{
  "n_layer": 13,
  "d_model": 448,
  "n_head": 7,
  "n_kv_head": 7,
  "head_dim": 64,
  "d_mlp": 1792,
  "vocab_size": 14791,
  "activation": "gelu",
  "norm": "layernorm",
  "norm_place": "pre",
  "norm_eps": 1e-05,
  "positions": "rope",
  "rope_base": 31900.0,
  "rope_fraction": 0.25,
  "qk_norm": true,
  "attn_scale": 0.125,
  "bias": "all",
  "tie_embeddings": false,
  "parallel_block": true,
  "init": "normal",
  "init_std_qkv": 0.0211,
  "init_std_o": 0.00414,
  "init_std_up": 0.0211,
  "init_std_down": 0.00414,
  "optimizer": "adamw",
  "lr": 0.00149,
  "lr_mult_o": 1.4,
  "lr_mult_up": 0.605,
  "beta1": 0.9,
  "beta2": 0.99,
  "lr_head": 0.00707,
  "grad_clip": 0.5,
  "warmup_steps": 309,
  "schedule": "wsd",
  "decay_fraction": 0.736,
  "decay_shape": "pow",
  "final_lr_fraction": 0.02,
  "batch_tokens": 65536,
  "seq_len": 512,
  "doc_mask": true,
  "train_tokens": 628100000,
  "steps": 9585,
  "dataset": "wikipedia_en"
}
Each number is 500 + 50 x the weight over its row's rms, rounded and kept within 0 to 999. Layers, rows and columns count from 0. Numbers have three digits each. The size before them is the row's rms in percent of the matrix's.

# q: layer 10 attention query, 448x448, rms 0.0912, rows 0-19, columns 128-191
# k: layer 10 attention key, 448x448, rms 0.0789, rows 0-19, columns 128-191
q0 090:490509420495480458585549479482446560573448552457564494580486375496460422446612463575358532564511579491467508449423595504509446503495581476538559543535545536500492513542501445450486438489547476
k0 085:421481506430528496437479527525512521486438462509507502473539428537521601516370510505455524586476524559525526508500489508477424470598572573510546524499503526458453541540466452428509486479550559
q1 088:458552428466550422483520521529563533507514436618517573527510520580516519520542540525506425463523517542523572443516437456431513558476495498473572526488522439541561513452589494469524541503490512
k1 096:471498441476471532417465475480471520529476587494497509455496509483559600485444457425454454490462413489457526585468520564541508445583433521508446482540471558515403545529373504484477544528549506
q2 090:485532563514473619468565492514404500489475560461532469489510451406524490436478441452485474496538424458497491463522482472493475499611469512546437433643506474423433606445418485548554482499544483
k2 092:509468471488528568514468440506439562519456491490505591505538496511486484560460420497481610572512501504587437563497439505499486477514528607514503502489536471480499441516584527499455429473544487
q3 091:507515529486543493484591507414448525492509454475529610520515474423469668497504499549502515555499482492481467501512554547505478565562519585554498543499456493487573486472487422492507545536537473
k3 083:465469479492407536497527544476503506428476490511476513413485460491484461548462516443492533460497469550479479537453467491509433492517440557371448565466404479500524532431519574633542493572473502
q4 084:454395512466498492532629508527543517557462441507476571549514490532468554556525574418549583485522508556489482426466524475497475415387559519557580560481465526645497413464542432428414559489481498
k4 093:527521522530486440475535598413499453505474482484473439508534505524569574447600566524482398472449469474504516402527594458495575549539485370529474452541484493481516499536380491489607470506475578
q5 092:440471547467489404505415528547619472468487407502532561514481492551494499597509556432480560471462515538485511453456503501473495462366547529500517551394490509597513433538502466501402540474494523
k5 077:499603511507482406436501486536483551440507481505452506523457525524536615435547389589526441533441469478474475555485462508473575440573623498538470438436534461505516516559356469445489515503462516
q6 097:565556482570562569526464508446475487446522574481508470476492515427519485427476446575462414471473520443547474534517493492519526581632480556475441518532509456385538599509497536489598456523508450
k6 072:494359516477455565519596409596473497596535544514541545473508484400470473577500488445522533435473574545455379533498475502513461438482506470482517451471501547522461418468666477501501541399590459
q7 084:510430493427472618505627553518504519543478496429519606425554406458454454547518489367516558456574541504551454483564449481449481408462497542532525527583446547545473466445599508466526550449554485
k7 095:511572435486496433501515554413442554468475445527461393510487472587536535423507543483492488539488379538540567437455517433433514585512453450522467447549441439458567498506367500509494436518474566
q8 081:499447468408452613461609594591451535550464549502512555425532433429432464529487486451510527489564562568560469481555445466422534474458473514501526503565485567504481448434624533503534544474534440
k8 106:498534445438498537531541584405440499484497417430509445503510490606484491495525579451524501467505470482551574405502507472382514612430466434501512489529500434498582480535532520434527472466488543
q9 112:483478448421431486482571528511517517505495434516516547490525440565450491606505567406522601521560513532526533436531475467432498458358525463513558504513516464599463474490564477490415520453501528
k9 078:509624509495540411488392554471518519522467485526485412484433543590570572438524526508476467562485432442513591479453530536404481551563476519502446518463460425440526518516325543477489488577459516
q10 086:531427511434551590521505525487356413531509566580445500410435518440548486555536541586558437500591538487515408490524386452464509509445480440516488503471469485468472447498535538575500525510520495
k10 078:373405507535466533534423554481561520505550512506540490487549443495508540497516502463510438536404480516585552525464406514540433511551427454439538440436583515541491523456390530540516529457447513
q11 094:416622511490614519543524464493579508566524511503525395477528569480477501477551583449487521491492434526549541479442603453470454521543408514563517475547483426525573420452464516460476472475545525
k11 085:642493621558433542484515481493507536449632470552433535523458523592543463525616501609477530568557469416519449580487415497580551456439573398520528490505524483562451451500486525522470560482431498
q12 097:501540494556469466437448543479484521485426446448486531512461449502451545488482481550559531523480479478538490613499573565479567414483450479443519425481517480447517514458368561522533505505517473
k12 087:454478522471546504528533481531533487524495524546495512439443556471464443527488498537511515457539543539437487532507432504518479488500543499467492549581488540551429480475584444421486502447519456
q13 089:535508521484537488526472505503545519547473557467448468575541490512490473604456558485556556571468567517467514459503537543436594583554523432493508505444581515497438494537464365459500569546477491
k13 084:559463505447447522523539565540507467483485425508491442486513550544526440515505516463341469453518493548474510471553518490496491483404460480498426514479530513506521499496646475452394508508614511
q14 091:478547521559479520518513511533395582545453564561479531448539436528444499535479526563474495399596489562415447474512459555538540518446400534504527487501549522625560479545520454527487505505496505
k14 095:523421491519540403539446497465528402520523549506488535539511511473645463499532477442521547629465559461483538525583494507607495479550532490553548451512433438421465528450418564502544491509457486
q15 093:518617433447491537482514507448498582539516478558549436466500604506518493467515527491520561482470414470549490546439567416428429440561474445444504506529494456522489508483456508496505472510491459
k15 089:513481436530506442642453411466477547454531537486502530472518532512577558457614427476486512548502624485474534550496396532520526635380504528620507571414525487493549555528483522563532582395479476
q16 160:536424424426502532515510522499463465454553515512530499513536481505535490588482533462442440452606514515533540359528346419428519576429519487534495482508528482545515490476538475543569498547492548
k16 114:507524427486485580447469556374549445471460471452539505470466455498504591509449546455377554583423436423462510566616634479504613463541457484536463448561437499417515529385391509477538524517459459
q17 103:521539501486440479518466486555548410442504530525463505553488502469502497587519513513512462532510523482463472519473516492495537490505551509478455528481502532537495452446425402494448451414467432
k17 101:512519428499503477472559479459485465457521578448564539432481481474557463451639411457437432547524440484572505508440456570525513478533514503523463502482511445500473469444547491465519516490512571
q18 111:577453570529481530520519544514435472467591446527462512563501521531476482497493466567528510453545478487386492514484599474465599458495603551419529540483551419500526493495532432514463500463470476
k18 099:494536479512523486628535433465557461596524478452494484474490430499458467516434479507532497444497546505596481418526519455463426575402478466577497591508537562458538556566512464560522550454524488
q19 094:391490460545525459503443384518531503465562621551394462482516525429532566543576568484483417449492496532566590489517416432539488473553493508567455493524513488527520442466463566493478502517503483
k19 084:440583499548530517514503502484506528439525479501536521516464498510536477376517515472489529486488551459544442542485548536515600498503598463503511489456485451517512500487490536444544491479525610